config.yaml
n_head: 2
vocab_size: 2048
norm_place: "pre"
positions: "rope"
attn_scale: 0.177
tie_embeddings: false
extras: ["local attention windows", "value embeddings", "learned residual scales", "skips across layers"]
init_std_down: 0.0
beta1: 0.9
decay_fraction: 0.386
dataset: "wikipedia_en"
Each number is 128 + 24 x the weight over its row's rms, rounded and kept within 0 to 255. Layers, rows and columns count from 0. Numbers have three digits each. The size before them is the row's rms in percent of the matrix's.

# layer 10 MLP up, 192x64, rms 0.271, rows 0-191, columns 0-63
095:092144130145127106158145087134162174108145117149101105184117173155133132110115102133142126075132142149124123118071092150124153131145125124148077110159166122141126119103129112137127103122137094
090:140128128119161095138099132125077082133105165092172137094145123091123142131149147154139121140115174154151090147173138128098093135144079131115122159106110161128142166117112129131132101126137150
106:123161132152130136073125137122157118106149143085108129108071108143113091125171125166139129150155102192147099139138108100131159153113103139116139148119108132131099093142141121150136157089149142
104:165092125157124146143179124129143150152108094104172163124119096093092175124117141108143134088118102142093105136134173113139129114129120147121110153126179114112150102144128115126129090109137170
082:108132117157097091119158127120096160119115120129120137139130153165125125152147118095119143152120153121095141150161146135155097085134108101102117125123116126078117176117124163124074115145076178
102:138142109153167100119162091102100110166106124127138119138136134133148148120124149129115102116158176152125121190104099100103149062139118147131107143106146152097102159118118130156150121152101099
092:146115149122134116114170126132145153141109107139187122126115155107165062134113162113126098127147127107135138103119119148111091128109114133144094103128182111183174118126132100124081119123147111
093:166113106125125101108163091094101169105105131124158148112114184125164092131149150129139127111115133150135146100110116134108096132142132100103148133128154096100135171135120157142133105165136193
099:150093109115099134097084104146093101132170131172152136096143112122099112154119146144144155170113126152098133139132132128140130137151126134185115138079159141098115084167139150127150145119097112
113:117182130139099109133121124132129127110093133106113132129104097107158165094095143142112121143159080164117205129090111116125117125163114119096126130154158115127111120146136145166120121179110138
107:097141098122131141142109141120173129075141176135163155151120083141095161137056130134150121147141076132121150149110136133159120119143090109124098123122148134161108117122124105157113152110125147
097:107146111170077141124129121098124119062158158111101100113127155138133093116130136105121169142113141134132140138124178141101147126161103148151119141119095128135141107083106186133128149119143089
109:098128105101116131117126114115127143162108145124136147146117126158117085130168158167142189118113110137081123164123074104142128115140166146108148141129095156086133122163142112077137136122115158
119:091116108133105131097161153098109128108180127117122153116103111107083107083151148107121167118143120145080131180149135102103156110112160163146160133127110153129146136134131128182129146105122119
109:144124117096113138145096129092167127197160164112101125120105105089109159152087111140137166095141149127103130144145099147112106133135085142106176119147107152123094125152142123165117140124122127
103:145171163152140109163099150082125136062157112112101126165149129130128092141120123108118098125133090162138139127102116122142149116125124089133162098111171173123165117140115149151118138141155142
099:135172107138140140159157119124121139089097143122140091120149126092184086151123140098139176066146136132114129105169148145129125171114142127144143108104078122129094128144122088123122139129127122
100:112140127116141135141098146145157155106114168131136150114098117109112133156133114133124145137132114105145156165133097092162131109137137142076134074106115126076174160147071164097136094133118130
099:097162147071093145146099144119126116153138113106076109139115119128176118120127135158125146142159121135149141097144122172139115173122142145152145119117103105161148093094146133113178099105117104
089:149112124137113102125120102110084139158136116122095125131154136119135171092145154152122131148093160122130117140120141177100101129118173151178145095144103172119125099125103105168135097135153078
101:142107125143095108146126134125125153127161121132153117139136107147116127091139139149121107130145107163106163116159150106066117152126150117155160062132137141109130121157181104157098081167109142
091:101099130112122149099098104120112169133120128167154138127158135151105159106113114133107161078118144138082167175127136091090118180148100129109138109141145138103131090133127127117112169157145133
091:153114111098122127126159099136110155147117155184148147155126144114125147144134108098110086129138121091127139133117079161104124141105133125136171104120140143139133113125126054133097158163172097
123:085139108127118112149069135109122117170128101155147149150137165127094096114118190098165115090116147109175141097095121142142125148151113127124110184136139125130131114110128165119126139148119149
097:122084144159142096129167101132161132118135114110127139125144130145128146115130139137172117105141150117162153129092180098135175086124109093094156121141102157097142142156176145117097107126088125
138:101162086149139111144108132134176139081158175141150131139112170094101100149120116080114111163155149106166077139140119107132118102142113112133129126149107133135123133150143144119140115110136074
100:128146092126172187113141134119140140105131108113143132129148120107133113146131121077160179138130109113097107121146090119124190146132152111153132143120124092162110166103138068111119105124135141
100:124148129138140105143133116119119158126076115120118109111156144151164126158105165075102132138161137130116146107146160133133122131115129112127096084176136098101102142096109132134172115125097199
097:130153136090109136137073124138151158167113085150127187122144127128124189137103127145102094153111108096129124151098114115139110118107142140116126125146165123142137125122150114127108076134189120
094:110140123164124120127180140159103118129135086133118100104107147150114146119113126107149125126144175174103133162096154098101142148137106156143126097090102157114117122085096157087094146158141135
096:115140117145102070151145163112119130131132143087181125147098150130114159101124128129123164146125116120143142141140124124151145132121137089097124091132146169088119102103120055121089128123165149
095:159112141104114135097107139129135103128190121147130144167152129135131111130119091157091144131142053148143132117159111147137095147125157129168080085112147117136140128119146113135137108133074116
101:189113126129141155120159132126101087180126126144190121119137149113105142132141140110108137173112136178146106108102125115113158096107123127102148099093177103115117093118124121152095129139132122
098:173157127129129135084150099107124094138139179122131098111129115098149107126127120168161126145160117147110125111156154142106124113179118126147130108143166130120069142134093157130138123130084081
111:122102122155141088149147115112120142113123145117103161151136126118138129113129145134155126166154154089119120173044121106158175124108190131145164124145101111135094129107120115138116153115107131
103:115137115114085123102175131140144114139103097081142117128111113139132133089132123159167120149130129151104147082096099129161199126132103169151111146156139131139150099167150101156134128111116118
085:146114092163124114092086128151155162123118184121135158126129091158134137094128126153104121175105091120092133110132105110151120103108136142128156145178137144161157089112140098152119118098129147
094:117106120140096135168131102135109137187093133113111165135129144136155165116149148187147099146129151133147115092130142136074088093091159133140145096109091116161107125131130143128140124103110139
084:147132117126147136176132126147109198170121149140139153118103139093113157113125151135116104159136132126125120145099115131133093100109106124161150169106148093103163143089116104114120094126085084
079:139105103161167083099149129140134106142137137120131133092118068185127096121137123148165094118106073151155159100156128110134158148104123143118123122119132108157111110113151172140146146138103123
113:057115095103189157118144117160141142126119111091099137151136101138184123139119143080135152110127167106128111148096126133115126138103108110104153118141123136137133162114085150154148145122110124
119:111131103117115134147134148132136124094118092146158143095128160064113093137124163106149160111098176154151116148084149131122131142154097119107132140122126166101140119070145146096137144123113164
094:129129070124124129109137104148128152173115126114103104146127123142161124159103130108127105116154162138139152098159096109106104155117178145139131149147102164149087157143122136121139070114102079
098:125143118131120100128156139144127127096115143115169150136115098167127143136120080118157112141159134098111091139155083093103162153159132156089136068111124165161114145160157115139103150114109129
107:105130166133113109149116112127172119125130139112112139125118122096106116127140150102160108132097169113135129116116129109168118104155114124088117115154154214100148141153158163144136127098131071
112:112143103134110170159128111140120085129131059093161133146127113115113147126138110154092119100099117152081116120135180153134136152135122142117095141133111101119132126139141129118137104124150208
098:124107096142112100137090118082125097152159148088149109131158152176135142131116164106116157106110146158155080155145144105108143148119134085138069128133131098123117100135165128150130116141129150
091:127127103125106090125138156123152110116170128120116103098106148108157152139121119130105124146153114055103147157153087107131191111127149136156117120105102121123164132122123142123189118096134100
100:139136116137085083115133096100116117130110104151159152126162107080160133137118110167152138079088152163177155114161146129100115092138123134127140134124102158122147130135116139139097166102135099
092:136170110130124129152134132130131096143172107150147124127127139134145115117108125152143077134126152135091127142137160101123111141118065115128152127135089081097114154141147141159153187147072100
093:136123097110137126157172154128074155079134118126121129137142110079121155138098140122106117128141159090124132155172156107103133134096110185124139162129119094124121138118117193125121093127137125
091:111143126134114076129123115118138130151105175153143110135136156121094162149141130119129164126123115126180087208103142159121139126131110124075142126081171127140117131129108134146115095145107127
119:120130116132138170097113104130114104109111136132147128142128138194164139126163064120160137163143118159116127169115069121107117166100138141145113075127131103139143125112119135122122120089160114
095:148126160116112128112066125126143124131107152160107147097124130110102124148105139127125158129161134080105153159175140108135160105153144143099107065155142126094124103140093146153120139159105102
098:187149088125146137100143153127182109126114102098111119114114143162140094119160129116110113089183099124120107089197142121136134152124145137126135098121145108138103130138130117102125151104126162
089:127135103111124144114131115132117114101112127117126109104118172097159203113190148108133104136160133130131163104145106160108113174165111148158099127140149140117127123090117093120082137106131117
102:100115103169136074134154138144175161113082103128138131107144175135125165139142108143116091104144172106095131136090140136110144155158110134111163127153132156109113111093120117137100141142128093
097:134100147125110135144170112129147128135125140137079147172119106140121163130129167110127122119102160148129091188082147105146144116143105140125068105120146124114099135111104122139128096147110068
081:131145119157122142127082120106156134116166096124069127160125121167156116107146149114154154112165109121159109112093135117089142129136163104134105169162146136142086082091125148147153111138131123
102:122156112149093127094149138157074136088111136132135097086126136131083137118175131127130153155143139181131146136143147084090169098139100155120137135130100117116152152159136146126099142113091122
106:143110100159105104125114138093091176094111082130154139149187123155123097105145167117121140138119139164103143147124144110145131085135112090143120113130169127091138104135142145121122173145112155
099:138148070145115154107152129135147152139102149104154143119111116167104096115140111146137113098152095150099112072152134114136099103124113118110177145148081118103154132170154133115166139134123096
112:091168106110111134130081159109158064137109108144136142111097134187112132122133136119132132104167120140102153069114125111096138142114123152131138145121125162134132124144101083140152163126126162
095:157138105129141110151117147097131114156158151138099121121180088111130178144134102119137156103093142129134101104132121160118132151139074103115107160129136108088134127137149168126153130128150059
093:109146113136101106114097169087138135075128135144178153145129121109135081156154104163126140109129105134149094105131145113125124159113139115111157138116116140188147113141154134094099114113159175
108:149120098082101126095087148139169155096115138167122137124106121121170155143169124125152138111158116077124136117114129085151155101129103135138140131110118175101115132182134142116128096125098108
098:116121143098157121139113161127116154141129127157117131135167171149144116103099112098181075104156107102138121136131124125071145165132177121107174105114123170147137122125152137103147101114122104
117:115183151127140144103112138133155144116126159107102135133114120161129081129181097128113145075165142100168118136136107103118144125176132093081157099085141155122126136133131149128133125127119090
089:114106109162116113147159107146114145113136128145122161113128200088137140126119175135109093132109134117103158099151135143124097107110150127147193120086137114124142170149152135098094111102129119
086:119121107092135118153164123160164136150111111126116171099114153125104117169110134169140119149132125096131126171119097085151131119110104101104154134118150122144102158184117125082094129174132111
114:131146125119133112108075119132117107143121148144120129149119152078104126062168154117121139149114157086157127152150117135115122073136136106177140151142085102137163143118121141141161131118086112
098:111131130127097123114088101115100147097116181145123158161148096105145134130114110134123165107151091151090139118116132154092135123133125118109139121110185175136159125122176129131150158080122094
092:135101166158095119107125139113100089163124142137146118118122077102106143117118169141087142137129101111104138146160167129089157150139117123120175110099133178142127099154136145141082095126144122
111:100171127160130139091143129126133138089120116110123123102129152113109103121093154117115155132134098144120159124152167130124189084156168155159176151126106148106116128105101145138079122134093118
094:155130127132101115107095131114164148070168142119096141145113097144119118144106136152170156151111120143168124126105098094182142146100147148122124098131154095123109104167094132113143144172110122
107:117085119179152104158132104128124161114145124153119123114110102136181163174137112108119153107162128181130162141125143099112089132105144132100119098146132154071105150125138134127113132130123089
097:111146116094136121134134132096134156093102137084117143175134113147167151151133168152160138108099111115079156113121151102109139169159086133117098115090106160150105116118142119152132122099160147
106:116080078098128153105095104152119144155110164127083164147159096107159137076127116121116113140131157136094135129125128148128112129095125128138113152148144184123130156135144122120169108107134082
111:129180174133131096161132137099163123115121132154153150126108082094076121104123122137108106160142104117137126100140122152153118101138139120122138117087161156191119131106146104121130098090151125
093:112140102156112097135127171095122119102119121071102179141145138152141099111140123078148125130101129169107147110096134121129129159159125129129125132137151171127149137168164094128079135093132149
107:118138149125121119130118093108135118139097075147132130163128103152152193131156117125146151138088196143099116138118131143115098069140149138148145155102100091127095110105140151146126138124116152
092:189135121123132125097112087119119129170102120145119129138138170130171151127096110077116117122096174158105094134171145165118101129132124140160131106149134084115106126122101155142148135090124127
091:116139175179126152116147154136110162080107099123112095133129148079085168113150124090165134131134135127085135159104139120118132138146141128069145161128113125123146121113117113132145130177148111
085:126119098155108100134137134085086158106176158116127124138108124122124125128164129085085124147107145096087148140111134115156143151151134177110097115127078134130149137109160145163180129118123140
119:122157168157159102144121137124147124085152146174101140131097124133121131106131162102135094128121136128123154098160135096127146149133113126095144101103096178122141145102119086174159143151109078
095:131135110147149165131193136128113099163098138170084104126149120092117154101112143176109123069150140096137160129110120098119121130133103122146161158122129110125138129154182134128119128107105129
099:094135111166161116133113110131105137100160092197108124121117156131091091134091158133131150132094135134130095139095155097157112131133102144094186131152155147153111142108101137140116145116117138
097:102108089124154095137158157113126153097093147122119114111118144094104148150144132099130162141140161115085119131180125116141121126163110132092148111157096133106144152082107073124156136123162150
097:132173110101158141159125163135085090153117116155149112125104152142123108119137133119148180131147131160157187116110089106118109107138089152146136151132128114132100103159113127101128151095085150
100:151150141111100116160139141127085153102131123113132170068129169114127146156120141136158110098147141114123106140108129128080128168110147099103118116091105169097127174126160111088137141126096146
106:091120130173119118134120125102182094110139173133118113118126141112101137137147128105152143110085110103145124184112154148115131132151109116140129168118129190143123096168113083157097132140106134
121:081099090112104161119142140129127104119153124122161138113096091152111076144132138101162150101134172159159119160121122096140143125139140108136117140119096132101125153129152117134070149175128161
091:137173119126151124115084098150125131192059156138132139118132114109145132128142146081125109101127174161159154129105100138110136167116093150119133131154141120140119141105072136127131115128116104
103:118120128134163144134190165120121136078118076137150115163117148138120103067106131135133151144142105133172118126160111123151138150124107133105114133094145147151145091154097116138111143094125080
096:122149133135162109112126112092125115162074124157096075161140124107157172160131131124112118142154149134161133116158102127083118134118150171123127105132140127147154118115083134136166102091159098
079:133075113129150143116121163128134119117158126109150141147134109096100145118108166147100119159133106117121135129155171140144108138099116107111098123099144103187194136101141094088125107097104148
095:114105122086140135127081152168101113089140162160149142193123168143127147129173089128115139091152104099129104137103112139141136152127133091123150132134126090152144130157114107095144105138129151
100:101178094074150171133158123147128148146129113144139099115074098162162151133158166131158095115143107124127113137123147118090113133107125148148103118148090122098099104142096131139124105137094131
088:142138117109152152113128143131153105106115097145157135106134141116134125131184085094148149128106129126088169138189127106127114153108138131116068146100076126115132173127096123155103149106142131
083:110135102125156131134111142166131181079144144150166101115126136168150115133135075096105155137080142148133096107133163123116112133119142150096137142111083135145138157122134123110124112137173079
094:153111125102123066090126140163144085070095142143121150131117117165125107146127150150121132140140135096126103111114141132119101118126105111127139165148163112171126106152116124103087129090164171
103:065139114136148130123152112130094131100125178129143099091127083125145126127114112118093109135138124128139164170126161122112126131112164147105141199097124114169128121120114121077127153148117100
114:136113139141172124161111118124112134136092151116122125147129141125165127200125141117095156126121145096117107109148159137095102117137146070107142140075133159107119134083120153090094129117151152
098:121097118092119162127118120165129113172105095145082131144111106128122144085135100110149119099101156158157127168129121138061138173123152093125112129145113137125112148141157108159115140153151096
091:120156138143135090118127083137150136146096149101149127103132133162108127169099120142146115171142109151122144110135077123167141146167121154128184149153109075126100095119113133106125158127089125
106:115119149171121121110144133115189118120104134115126098145092086099136168117132124148095146145146142135085164161123126085094139127120132158105124097157161096106111150122166170113139151133109150
104:123115127149125160109118120174118163162107126162138141125147129175095056112123102189148116124111120139166124117137138116134115133132102104130160134150144136145144122120121095092090089167121098
096:155102120127121105116143112107133122180116174153071128177140069165140141130126128114137112185145078142158095128132153111140126096104131134126115107140110121102102129132144113140165139155118121
088:120128107153123121109141112144093149155101111111109164111150136103106167137109126063131131146151160127136166137160143142085137135072136100128095145126138112093156127135126123140074154179130135
089:141116128140135123118087156151094170112116175071091130092143145118147135133158137105123122139117100118145131118108146121107134138123161097135183088092104131166150160106129104105078128147147132
088:116125100114155189117114115115089152157153130124104151146111092130113151146149124139138121151143115132166108153125146096149145144103113146076152132127105097130102124188110097105108174107149157
109:138156076110116096155126131092092109132100171142112187172119135067084101130167142110136123124133118123104147130100119149154134159143127112115138134134150121117085171111132116142113147139131109
106:112119153143091156145130145167135109152096087171155095110141092165131132111117110101148079132162110144134152173140105094146173128086094147153124117131109134134119111151119101134119148150113103
110:106144169141170140128128122154120090146086121140095128138114142139130112080112117150088110134123133091114146121142126122152107101153181120188115119143176158134121149122109139124089074148126116
108:124149099079115125134109135143127084106127149098132122112146138139107135185152128115153163129149130136185118113119121076172165102156100119114134155087099116122152128153152161099134130142102150
106:139124103125103116144105111129120141117160103137094161126150159080140168153094109090145124146105115163164130143120202152130149125126095145142134142159114147124105102121104142145088155134131081
115:101122153151087099128130140153153103102172131107112127112110102145094147174098125160155129110093128135153136121100112086167161167121121132109084165135111127129134129092148144105173131106121153
097:108130146102149098100122128108120112151094156080108097114094137097144141144133145097102159161123153170117141124147153132069135116102156149138105118153113144104082136111121174134143153154112095
091:117130165116147138114155165140156128138068162104118124151114093108134148142150107133141112161079105097114127096116146076145144093124144106102135124112137102134114149083115136121181136108090147
086:155090139186152116168141139088145129122151151142103137121124167143120072126108162101147146132109130158099115103164127109099126154117120110124119106128117121069131095114146155153141141174141116
092:113105174158139115178121090109110133118114122140122109161146173139117146128076090150106123150117084117114105148163130173097101114152135118148156137132148133132140133111079090128099107147155125
095:178114138109122116145163151129092135124154092124174094144133094112092107123097137128126141154144129105119109120145128129154128126112114108128099195106182122152143139126179105103147092097115144
091:144138148098115118149081126139155140160130141133123129138122092143114129156121099158130158107146113121117086102122139115160142139113089119093130130054180138136173127147153094126091129133175145
109:147125125140113116117136151119136108112134125091096126084135139162135118123136146162099144128104125176158117142151112103109130124108128121112071178150060121138180102153172116105144118121138161
102:131087148124144133136111106146125126150105143132125130127162194140143152120093088167088129135131115080196095109128129134143104114147111132162169088141114122108135147135101148116108098128109105
105:163086122134131131127107105150114172173129124145103150157154138150120099109127114122110116142119127160172112093139129116118122139138064122146120142142100071099144121130160075152143105167119154
103:126137147120098102066144166111123129112141117142085161120091186113112116141132142087119103158131175109155096110135146123109173133150094163149140114138123135135154103118151106123095135151127099
114:096138075110121153119126132138086084154136123131158104137134117097115164124089172096120144140113104145150117136120114135127144167104149198160162146121135130129108128135093103138086125134120169
109:141154172149121132132112097128074169145101141096089151145153131076115145141086110136111141148107151121156119162098126152095130117116098101142100142100131117113146158152108158158124092148116104
091:157113111103127108103110116129142127087131088158102108154163114173110121076095125123120123110127121140138165105144122123159153146118143158162110123145163140106153089131139081157156184108135122
097:113142122133126107128183152116132108109149113101093124137149126161140104075133128105114134114132096101105148144155108149108103120159137164135163090147163146152171119128125107147130083088136073
108:127103137156145140104167165113141110140161113149146084121095113139136110132144142142125136105190137113172085100154120074117149091135107128143141138099097138088134138141167127087142103116143132
090:107123125103129139118155143090125086195144121153147134122118096142116118095130136162150153142133147173111100126130151162155126092151087145091133138168141133133135106076108126128126077120121157
098:135150115109088119142116132127079130118071129177108168107171163143129094108126131140128127090097142152129121143121153110119139154116128125135108139159142080110127153106125130134139147163072174
091:093125158142152075170128107142092123152140130111100128156157121114117129170142139141091143187135159105105122138104153116098125065131124114123157102124136129117123172127154124106133100164135102
118:139168158165176082120114115110104150138075121150118133183126171080147117164116123147138122124131167105181133105123152145105110105122117089119135105154121116094116119137120136102127133132112124
099:150121113101127181136154134074148104135093107152122142122106123090125126158116128085187156146134154146154092138140154132153105095143115113115106167130131102151117151075148131099136128147144113
082:050117116137092128099118117124155137123176175139146133113116105157126131132106124171121156095134129156120106124131119113121145161153094158113079112131115157119096109157148127151126129097165096
121:080109124124123112136129121123135111095135142135150103086097100163127131162118110144181133132160131109123120134114109092136134120119122108120150187117120157103145155137151110135120155158126217
115:177123125134122129091121158113079166149127054119164125129138133129171106143105136160106156107135153111085129135123141123116144109126147120080104094146153138121109117166115090151107120125134155
098:100112103135111154112163114109141122150139138144107141174127119157099138099117099119153106099108114118113153131160125100148116167157125122117096185157180114118146128127107132125162109097058130
098:162124167158146097118100115107111123095141153118088129120125177168119133183128117064128091115137111114168142122110143108123119115148094130124139169125149104124110149108127157114117171154144107
101:118131088092142133107116112069116203110109155108152102154142120117119140114101161140115164135118141137138139172129125181139126153127134156115124104139118140137153137124068168119106122122143102
086:115093123102145117123143142155090170138134107163113118122122198099121145154109136154122130102117138126195114136127085154098133157124194133138128105142122135110112128130132148099138089132129094
109:105117093097115140161132124179181084166104137165105143132124145130104134138138151132154122126108158109142162134153129134101113146136093130134140125135055158128133108160102157127122107088127099
092:132137150139143117157129170103165126129105124143153129112161120169130109171104152171122116114134124126064114161102147078133099128139138097103118111088168103120136156137102142130095107125095156
098:084122099132115102151132116149079121132151121135063127150119111155137130119099195152124117152132116125167103144100157127125117092131119116160171145130085121123144111128112098102141165126164138
097:115098153179116107131139147125117099153117139134123121112117102122083149102162105161122178089139125127134139093130126126117136121154112141136130149160162098147137099137083101140126166149180185
125:158159166138161166148094076152124165147101101141112145112114153129166152138104083151137130132099118109184130143115129158107120108144110083134091125134145137121083121134118145121130108163151128
083:110123139133106152137067137094139112098141115143112129186139065139110116131114140166125170114131110148131079111115099104151158160135140123141097110139123162159145117143109124123127126107186136
106:134105179113166118114126101148070170148087153133141104146158130107100146110163134148094110157103145116120092134180128131120127130144090141112140149118158138123137108174120105139144101112106157
101:140074116114132165113145133096118137110131139120133148124108120111141145172091102163152115152113181163094064104153130133162132140108116129106117160137164146146112107120085127133082150136131123
097:143105156156104111136107136147169135093134107125123106090161106096100122106122136147155129117120151143079177157113161140124102105133127136115156133139164128080108115113170145171110150120078114
117:142111122127150061084128091110100158129147118139155147126101121146153090091182104139151132178136142145126133130123112135163113091150158130133136132093160139132132125132146155096126157103113168
119:097148111133128128095155137164084150112131130149142118124123161120132098109164197108133115163151172145150131148123073112077153108092141125135137121109141098150118126149096120157139108144137102
106:110170086126158110141083137127133132061184156175122118150145162084104104145100138101126128104118126118151126134124121141171149150147143104152132147144123124133135138127122141116141104114136068
102:106093147140154114171152118108097160161090142145156082153166131146094172098121115116100126134145162121109096152114127134131112137123077164102163157099150100121134134150117110100123122144130150
099:106110135129122138112160099083140204156134138164124078153192195125141127133122116135139099137135108116119159126107135134151102110094137151108132129134143143140088105112136112131131116131116103
094:124122118101107179153146063119121101142129130140129117116149115109126170093107115111147183141144134110162138150109105138141109133143109147145113114179122127146132159115124119159081115106132063
087:112115117177098080138112165099111150118122149151176167143149161071135131126106137145136148155110145151120083107130143115159163134112115111151115169139117127106142099121091121178143125138125126
080:108123118141135132127181124133152155124148135116129133124135103175169098156098128124155121098125096180114088175162136149104130118107103142125098134160142133179087098104135142109097096112112117
086:138153096126095112109108136129120115120136139158099127129133138137149113122109111164131144142137107132120117124123119112123177131115099135198147066125161144079150103201130125106145098092146116
107:104115107145173105157134090111108143157089152149149077119135137150156146119183106109132141138104119124170108111167124142138076136140101153111152148137155106119077161137132111125146114143143110
099:089138134146121117128128109127112116103128154126100108159121124129185128124148127156120086106152151149072105113117166154091141134111078138102124160163092152105140118159117121158147177125128095
105:103137143156105146138090129104098096100115177116142152160148117123094100123184155113166129119140158121079135161112133104143106114110128093158153132121102141121137121159141131138194141129110143
108:123114145136149141128130107127100103152117178126171083136116121140157115173148123115123135130168155169162129077144122137128105123139095067140102097120150151156118139159105141126082116157146114
090:115133121122138121133160140166081167130119142133173154101095144114154121141154105125133129142133135094113123157137105060119159101097109120128131134084062135105155169150155141106109124137128113
107:092141142154157123154122108087138133151107181153094122128164139131152126134093137120155124099133128143142110123090072106180124098152127125113120119124165145094114114107168128161147123180133111
103:128146119114186156103140110155102120134135115086145138104128102138146145104135114162101138106126094115106153125166156101099121101188119149159146135121134114140111143141121174108106107149102188
094:159090126120103118114123120165100132193110134117132133134137125095087111169138121104128118124176185111121145126121089131121119147134124110118143139142139098094159121089154102089151178106138137
087:119111142135137131122184152123111111136117137074116119079143125134127108154130160102130116163106102109124160136161123121122132141130139197125095097100107119123114138133116136118192123078090150
097:115142148075126137135133194102098155157130093142174128093147124170134104112145108164115146124125118143113116155104118124113162120138126136073120107120152109151162104107123085111101156143129150
087:130137104129129113121119112112098159151094116173150095165115071106115078131097160134111147156143092126116142130095137140160164114122137113100148096139133159111105127148125137169143186129148127
094:103113123143134096112116148113121072121135162110166133171102086120104175138148167071111139124116146145112105143094119164127122152132121172151090129124110165137138113128084113116145122145153129
098:114134140097145119168153146142142150120176127128096161143107108075151081130144088160114122135124148101111118138133142135131137087129091168158111111172133120114127135107071129156091122143150108
111:173106111084147135102153121142101127156119123112161126118140122147153137098101140135110143111131139156122124089124132128095131122116158162124154115139147171122130106139136134115066121124150222
100:133146118095124131127124110101125172095130166099125085072154134096132119135201135119109105169147141107114134120112107153126156132164135149151110159133148110166125119123137151118157084123099107
089:124142120105079163101145157139147152106136148115124140125113097140082128129162138125122135123163058134141148149107108142167138119128128106088131140090142096119170112164172110129095158120140157
098:130099145117113125123086098171106150127161146168148134132136184146134053100136138110113120142103138110155118123153118100132127133150139128158114168127130140142168098140102075119165109130140113
090:083101160116142068120149117164122120117149149132131132124094141108125092133160125170135139151164095107142108135082152114138143129123118101107132124066154136115142126154155163167135120167139155
087:082127138129182139118116124132170133185106117101150124127145148146118144138118101176115130132092106159131111127128134119133096138134141140164081071137146117159118142122088166135154122103087111
106:131095113164110105153110156133136146169091057122108119134161161139166125129104158116108138103104088150119124131153136143127139111098139139108130099151136099096140150137082146151101141179134133
098:133101080118167124144140134132122166114151181095166109109126180105139119106138173146121109137119096120111134141163085119137138150094115139154103158095114112146137148175111105129114096104143121
096:093142116099133112185104108125090104112124105131142103135121146060140111107137121106149114123159137113160156090146140148144155084155101152114126125119139171124133166147153121118097117139172098
108:128162181136150094133098146134133117120136132135131118128094105135134091102128129086150156125149130117148195075174125105150126078154141114135144128133119090118107138123116153172133110103117090
085:168083105086154130126145153112141143098143121094114162150154097126120116134154133148159124153151097130123152089122165156150093121139103110088143080133150111113173148093124110107121118100156127
100:136148150114066124121151152135122143127165092113102148148093116138108094127131162130139122133102120135094146173099106093126140158094132124097138133102163102162125117108112137141096149146146196
118:121113172128126098129114140140107120129161107144088161130100141137123116101143055103143122143157172128137095141160082134141112129154156149140102110159081106143100163097111138122127092120114122
093:143180139109101132080120107142145122131099137116137077068114120147130156136116128120132125130157134141060159129151116120127168166161114125154124126118166158126104112116117131117142118145072110
098:135144121142142174128089138139152104095150130099115165148148104146096105107083170116131144115099091122104153124068165076152154170102144149113118143129127164119141140134116138125143131148111120
094:139183127129135112119120110093106126105125129124094160097125082140195105100107133122118108145160107136133162110152092143146127164150128120188120156116117129119141090134111153147109146091149101
103:136088111149133095151099178119174131098124157135129109106163115121130104117124149144101145110145108151100131140087132120156121110157146124120103115118159119135161124100147097127140107050133172